Weights of a small transformer language model.
Size: width 128, 4 heads of 32 (2 for keys and values), vocabulary 4096.
Each number is 50 + 15 x the weight over the matrix's rms, rounded and kept within 0 to 99. Layers, rows and columns count from 0.

# v: layer 11 attention value, 64x128, rms 0.24, rows 43-51, columns 0-127
# o: layer 11 attention output (transposed), 128x128, rms 0.289, rows 75-82,107-114, columns 0-127
v43:53 37 32 75 21 62 47 40 43 52 33 33 33 25 51 34 40 46 34 42 52 54 58 35 71 31 50 53 51 66 50 25 45 37 47 24 51 41 61 45 55 46 41 54 47 29 58 46 59 48 38 39 47 59 36 49 54 42 68 50 46 57 52 31 47 49 38 48 28 58 57 61 68 48 66 49 53 61 37 65 55 65 41 54 59 48 81 53 37 70 53 64 53 64 26 49 60 47 57 58 42 67 42 38 24 52 52 39 77 47 40 53 55 60 50 53 55 53 51 62 66 42 54 61 61 60 28 49
o75:54 48 37 58 37 49 50 64 53 58 53 53 34 21 52 67 56 69 30 39 65 47 48 64 53 54 52 43 58 49 45 15 47 46 43 47 45 49 61 54 21 35 52 40 35 58 35 41 54 42 39 38 49 43 38 43 36 23 53 62 69 47 42 57 29 19 39 79 42 46 78 52 57 45 62 54 22 49 60 74 67 56 62 54 35 76 39 61 60 61 56 48 53 33 37 53 54 36 37 46 56 38 50 47 63 47 29 26 47 73 53 46 39 65 41 80 31 49 37 42 53 33 67 38 63 27 42 73
o107:37 25 49 32 67 35 64 45 54 34 58 45 53 43 53 42 53 30 52 40 64 51 61 43 65 53 67 33 65 36 57 65 34 56 24 43 36 38 50 35 42 65 29 52 22 36 50 58 41 65 46 44 38 71 32 62 50 36 55 71 37 54 58 33 59 50 56 17 50 44 31 47 53 43 69 26 58 66 38 39 76 44 10 50 58 62 47 27 31 68 35 75 32 52 43 36 62 46 56 79 48 58 56 33 61 47 56 61 56 38 40 43 62 44 60 51 44 26 63 50 47 53 52 33 52 53 41 34
v44:49 15 54 31 34 44 61 61 80 47 50 42 72 50 44 47 38 74 75 51 28 37 58 43 60 73 61 61 45 67 59 50 47 41 53 63 41 70 60 55 21 53 32 47 42 31 26 64 40 27 80 47 57 65 42 84 70 55 71 34 73 30 48 25 42 54 21 35 55 52 68 71 34 59 42 55 41 47 39 62 56 42 36 39 56 38 71 54 49 37 43 38 48 57 56 46 49 46 38 40 69 54 25 62 91 54 43 59 48 74 52 59 59 64 48 57 47 32 83 46 88 62 54 53 56 20 65 40
o76:45 51 45 54 53 41 62 53 45 53 49 60 45 74 59 68 40 54 51 36 64 45 52 45 61 43 47 32 44 46 38 45 45 43 29 33 45 34 55 32 46 46 57 57 53 36 49 62 38 45 54 60 49 54 76 50 66 47 39 45 54 33 44 62 37 99 42 41 35 54 84 67 67 47 39 56 46 47 58 52 57 43 82 57 43 47 39 56 64 43 30 49 57 68 45 50 63 50 60 71 56 60 52 63 55 31 53 49 54 66 56 53 58 33 46 57 61 39 61 51 45 54 36 84 58 65 43 35
o108:51 54 47 56 60 39 63 35 08 77 79 68 54 45 26 35 39 74 37 57 46 24 34 56 61 57 38 54 34 22 44 60 77 59 74 43 23 43 71 52 30 76 65 36 35 65 31 40 62 65 62 63 26 29 51 49 60 59 43 52 47 65 44 50 53 45 73 72 48 73 68 41 60 20 76 58 40 46 54 41 56 44 22 48 52 54 20 51 41 58 57 45 35 68 57 52 32 52 27 35 23 66 63 55 67 54 53 84 64 36 30 47 26 46 78 44 30 54 50 63 59 19 60 33 56 44 67 42
v45:72 54 53 81 29 57 45 74 78 57 56 46 52 32 36 60 47 72 46 36 25 64 43 36 28 53 68 29 31 50 63 20 69 62 55 55 22 61 24 52 42 48 05 34 50 52 53 47 42 73 43 47 59 49 68 66 42 61 55 41 42 49 56 37 68 48 48 50 69 23 44 37 68 53 52 36 35 28 43 32 69 30 41 37 50 41 60 44 29 72 53 44 32 73 54 24 61 45 46 65 66 48 66 66 43 34 40 41 50 59 23 40 56 50 72 69 11 36 36 60 60 64 54 56 43 54 37 70
o77:49 18 36 28 48 35 62 45 58 66 64 39 51 42 34 38 49 61 53 63 35 51 19 42 51 36 25 61 56 40 69 71 36 46 46 49 55 57 46 63 47 61 50 54 48 62 56 60 56 20 53 59 34 41 41 37 60 64 79 35 42 32 58 52 78 31 74 53 50 39 35 67 53 25 46 40 49 76 44 50 40 60 51 50 42 51 26 55 58 49 71 72 50 67 23 28 65 46 45 20 79 37 61 52 53 44 54 40 67 37 36 41 58 64 64 58 26 43 52 41 59 46 69 06 55 38 55 57
o109:40 37 69 61 37 57 44 62 41 43 59 39 30 44 28 69 49 66 48 61 53 39 76 54 60 33 61 16 54 33 54 32 45 47 59 62 39 39 52 53 55 72 54 38 25 54 11 82 52 86 57 36 45 15 69 52 39 68 30 91 29 46 35 50 07 99 59 44 54 56 56 30 32 48 84 54 51 33 43 50 52 42 42 49 38 41 53 55 67 54 54 51 10 35 52 60 53 53 68 47 20 56 52 65 76 43 52 60 42 55 51 59 53 52 49 42 51 53 39 71 33 34 43 58 43 64 43 23
v46:54 50 42 44 33 43 69 46 57 44 40 29 33 47 45 64 34 69 67 43 51 73 41 55 54 61 66 40 42 54 87 67 36 73 46 36 56 39 61 41 49 51 49 64 48 63 51 41 49 42 63 53 54 35 48 62 55 45 67 47 47 57 79 59 57 51 52 62 50 38 77 48 60 47 87 37 50 53 53 37 62 68 50 58 27 52 24 42 41 23 37 37 44 49 76 52 53 28 36 61 44 53 42 72 41 42 54 57 42 36 50 52 57 54 63 45 44 38 38 55 39 50 68 42 19 67 68 67
o78:52 28 50 16 34 80 56 58 44 44 53 43 42 16 56 51 39 36 46 63 53 63 29 71 62 39 66 34 69 52 44 71 76 50 55 59 29 49 55 54 42 29 66 67 43 55 24 56 47 63 35 49 42 12 41 56 49 33 30 64 48 27 55 44 64 70 50 32 62 41 42 72 47 49 61 42 46 57 60 50 34 32 22 52 48 79 48 61 37 52 33 59 34 46 41 50 38 65 44 28 40 59 64 72 58 41 57 69 68 41 54 67 59 48 51 47 30 42 56 70 51 72 49 27 47 51 48 51
o110:58 70 45 67 68 73 35 38 56 74 50 60 36 30 37 90 56 64 56 59 37 49 34 65 45 42 58 64 33 61 37 70 40 55 41 75 69 42 70 37 40 78 46 74 61 60 76 65 74 35 55 65 65 54 59 73 34 50 40 30 39 51 73 63 16 60 71 68 50 66 43 49 70 61 48 54 19 62 32 64 35 42 46 71 54 51 37 47 32 42 58 30 56 65 67 51 24 32 66 64 39 34 49 40 61 40 23 35 43 49 52 70 66 48 67 49 43 41 59 46 53 26 54 83 38 38 36 47
v47:75 52 61 46 81 70 59 69 67 36 51 27 71 49 32 54 47 45 49 39 70 49 54 40 59 48 48 48 58 58 45 35 51 46 43 45 70 52 39 29 53 55 71 28 64 52 29 59 53 38 26 52 52 51 28 55 42 48 47 58 36 26 44 45 41 53 61 63 21 15 55 73 37 65 54 38 66 34 71 46 31 51 49 54 39 33 49 48 63 39 77 34 46 71 39 69 54 70 40 41 46 53 54 56 40 57 66 58 67 68 46 46 46 80 38 31 42 72 26 52 30 63 17 41 54 38 54 75
o79:75 22 54 41 42 52 40 61 79 58 54 66 46 43 37 54 44 03 28 39 47 56 45 51 63 49 60 53 57 67 34 61 43 35 40 36 55 46 47 63 43 28 61 24 44 53 42 75 53 53 41 64 47 40 20 84 61 34 46 71 33 51 56 53 55 63 59 40 69 32 40 55 58 33 73 71 48 65 60 35 38 79 58 61 46 26 84 32 53 37 68 27 55 44 34 23 48 57 35 65 45 42 45 61 78 75 31 48 48 50 48 29 57 56 48 63 32 45 56 51 66 44 41 08 73 50 45 64
o111:42 65 62 53 43 45 45 18 30 45 32 30 72 70 51 68 31 46 36 74 21 51 32 59 44 47 64 59 64 56 75 50 37 55 78 41 53 50 39 19 28 35 49 60 56 51 36 62 51 55 56 54 49 78 61 11 41 51 43 48 42 29 32 49 61 36 52 60 17 52 50 50 67 59 30 49 69 65 46 49 66 45 72 34 77 43 42 33 87 74 73 88 49 54 40 61 51 37 44 46 44 08 40 56 49 60 35 50 59 49 49 42 62 33 21 54 52 64 55 32 52 63 49 81 42 41 65 64
v48:42 50 50 40 54 50 81 36 55 35 42 51 67 37 56 55 47 43 58 56 38 29 69 49 51 76 56 40 45 74 30 58 27 26 64 41 26 57 28 83 24 37 49 37 45 50 40 46 40 28 34 43 37 57 37 49 49 52 33 48 46 36 65 60 42 51 64 55 41 52 53 62 62 55 50 57 54 69 85 63 46 43 80 28 43 44 52 34 22 57 39 60 64 34 35 74 51 46 56 48 39 44 46 63 39 59 30 76 57 44 61 39 63 36 55 49 39 35 54 64 55 46 52 47 46 51 50 55
o80:38 45 62 43 69 37 40 68 47 59 39 34 59 38 51 64 65 64 39 56 43 57 44 70 64 42 32 37 36 61 39 70 54 23 58 44 28 54 43 48 43 53 60 42 57 40 46 28 66 17 36 52 34 38 46 73 61 30 68 56 32 26 60 52 54 32 35 60 46 42 63 45 47 62 74 61 25 57 38 45 49 69 60 36 52 56 67 57 29 42 54 27 55 46 50 52 62 60 59 41 34 39 53 42 63 40 52 50 49 64 40 72 60 47 74 62 36 57 58 55 47 44 44 44 65 56 61 50
o112:59 60 68 79 53 47 61 53 72 39 59 53 72 61 52 18 45 60 52 43 46 38 49 58 54 65 55 27 36 78 63 52 44 80 61 54 49 36 56 71 44 56 67 01 74 33 38 78 66 45 58 30 45 25 44 41 55 52 71 36 55 46 59 52 57 56 57 34 46 38 37 66 81 47 27 56 49 38 53 65 65 47 29 65 47 47 31 39 52 52 65 67 59 74 37 34 59 48 46 42 78 47 48 60 54 75 20 68 61 41 43 35 33 48 41 47 65 22 48 65 42 48 27 44 21 61 36 43
v49:68 28 51 48 45 52 73 36 49 48 77 36 86 34 68 59 38 36 39 54 57 55 73 60 60 42 74 60 38 31 69 46 62 58 38 51 47 42 49 69 22 38 67 32 55 41 20 41 66 39 41 49 44 68 53 55 47 61 57 50 49 48 36 39 66 52 41 49 46 41 47 79 56 47 51 41 38 34 48 55 47 51 69 41 48 40 73 52 45 57 52 34 51 68 93 43 71 74 48 62 41 58 36 39 58 46 56 40 43 32 60 53 68 54 38 59 40 08 49 40 64 44 54 46 74 33 45 65
o81:16 31 41 68 80 45 86 56 58 60 37 38 48 34 72 44 46 59 50 33 30 70 37 43 39 68 59 65 42 47 79 68 54 35 49 43 43 43 73 57 31 59 59 10 53 42 52 60 37 50 31 68 56 52 52 60 57 68 50 45 73 51 70 37 58 89 34 40 61 57 64 56 35 36 61 47 26 33 64 38 36 43 49 69 39 37 55 49 47 53 80 51 45 38 59 51 77 57 34 64 60 67 52 75 51 51 50 38 58 85 33 39 39 55 75 33 62 29 48 54 36 55 57 57 55 49 73 45
o113:66 56 50 17 55 23 40 23 11 27 38 33 78 45 45 44 65 43 54 67 68 28 84 57 59 35 60 30 50 23 42 31 42 57 48 44 58 60 45 46 78 51 44 72 38 73 33 67 71 61 71 36 35 48 31 67 65 37 51 30 35 48 70 51 61 10 51 83 58 68 39 45 49 52 41 28 32 58 36 76 84 54 55 55 52 46 31 54 54 62 54 33 57 67 48 50 33 63 60 38 44 73 35 47 67 23 56 78 67 50 56 70 47 61 59 44 15 71 46 49 51 53 52 46 61 71 35 51
v50:37 34 62 47 54 65 61 24 44 51 49 66 60 45 35 45 87 56 79 50 54 53 35 62 63 67 30 70 46 63 24 15 59 43 51 60 45 33 26 50 60 44 45 55 61 56 64 63 47 47 52 57 52 48 63 37 52 45 62 54 44 55 58 59 25 48 49 55 44 35 65 34 59 44 18 61 68 59 36 56 72 69 21 67 65 70 36 51 54 23 26 56 22 58 48 45 55 60 37 58 56 54 72 42 59 33 61 48 72 43 80 59 71 67 75 47 78 60 53 41 48 55 49 46 62 47 39 62
o82:61 26 42 72 27 58 52 48 15 44 33 68 25 55 38 33 53 29 60 49 46 38 49 39 55 41 69 52 76 38 53 57 75 37 48 40 20 83 59 56 72 55 43 71 33 49 36 78 46 56 71 54 14 65 25 57 64 51 17 46 33 30 60 44 60 39 60 66 68 64 52 58 45 44 42 59 49 46 51 63 50 43 56 49 41 59 28 39 63 58 44 41 74 45 47 56 44 51 47 61 51 38 65 44 37 41 40 49 53 48 37 57 63 64 25 15 54 61 53 35 39 50 41 33 47 51 21 51
o114:44 55 29 44 57 60 17 50 58 42 55 37 57 40 42 22 63 29 46 40 56 45 45 28 93 58 52 64 40 61 43 35 44 73 70 47 37 28 35 51 45 39 66 59 50 36 42 46 25 41 00 37 61 53 38 58 43 32 58 50 54 70 62 66 50 27 56 33 63 26 53 44 55 39 39 46 84 65 58 37 39 58 52 39 51 59 76 50 49 51 31 72 21 60 42 64 70 36 47 15 54 26 36 44 20 43 63 46 46 32 78 18 58 48 36 42 56 34 60 58 73 45 38 27 46 45 50 56
v51:35 68 49 36 70 44 73 65 53 42 48 34 59 41 32 53 73 55 77 43 58 63 70 39 39 70 69 68 36 53 60 54 51 42 36 51 60 43 59 50 33 42 57 76 51 55 43 62 48 72 24 48 49 54 59 71 56 81 74 50 61 75 24 38 33 60 51 64 26 36 38 57 37 52 49 25 48 56 54 42 56 38 34 40 39 44 48 62 49 48 36 71 65 65 74 53 50 41 45 50 39 81 55 53 46 59 31 62 54 38 68 34 36 58 60 64 65 61 74 41 52 68 73 66 49 55 44 50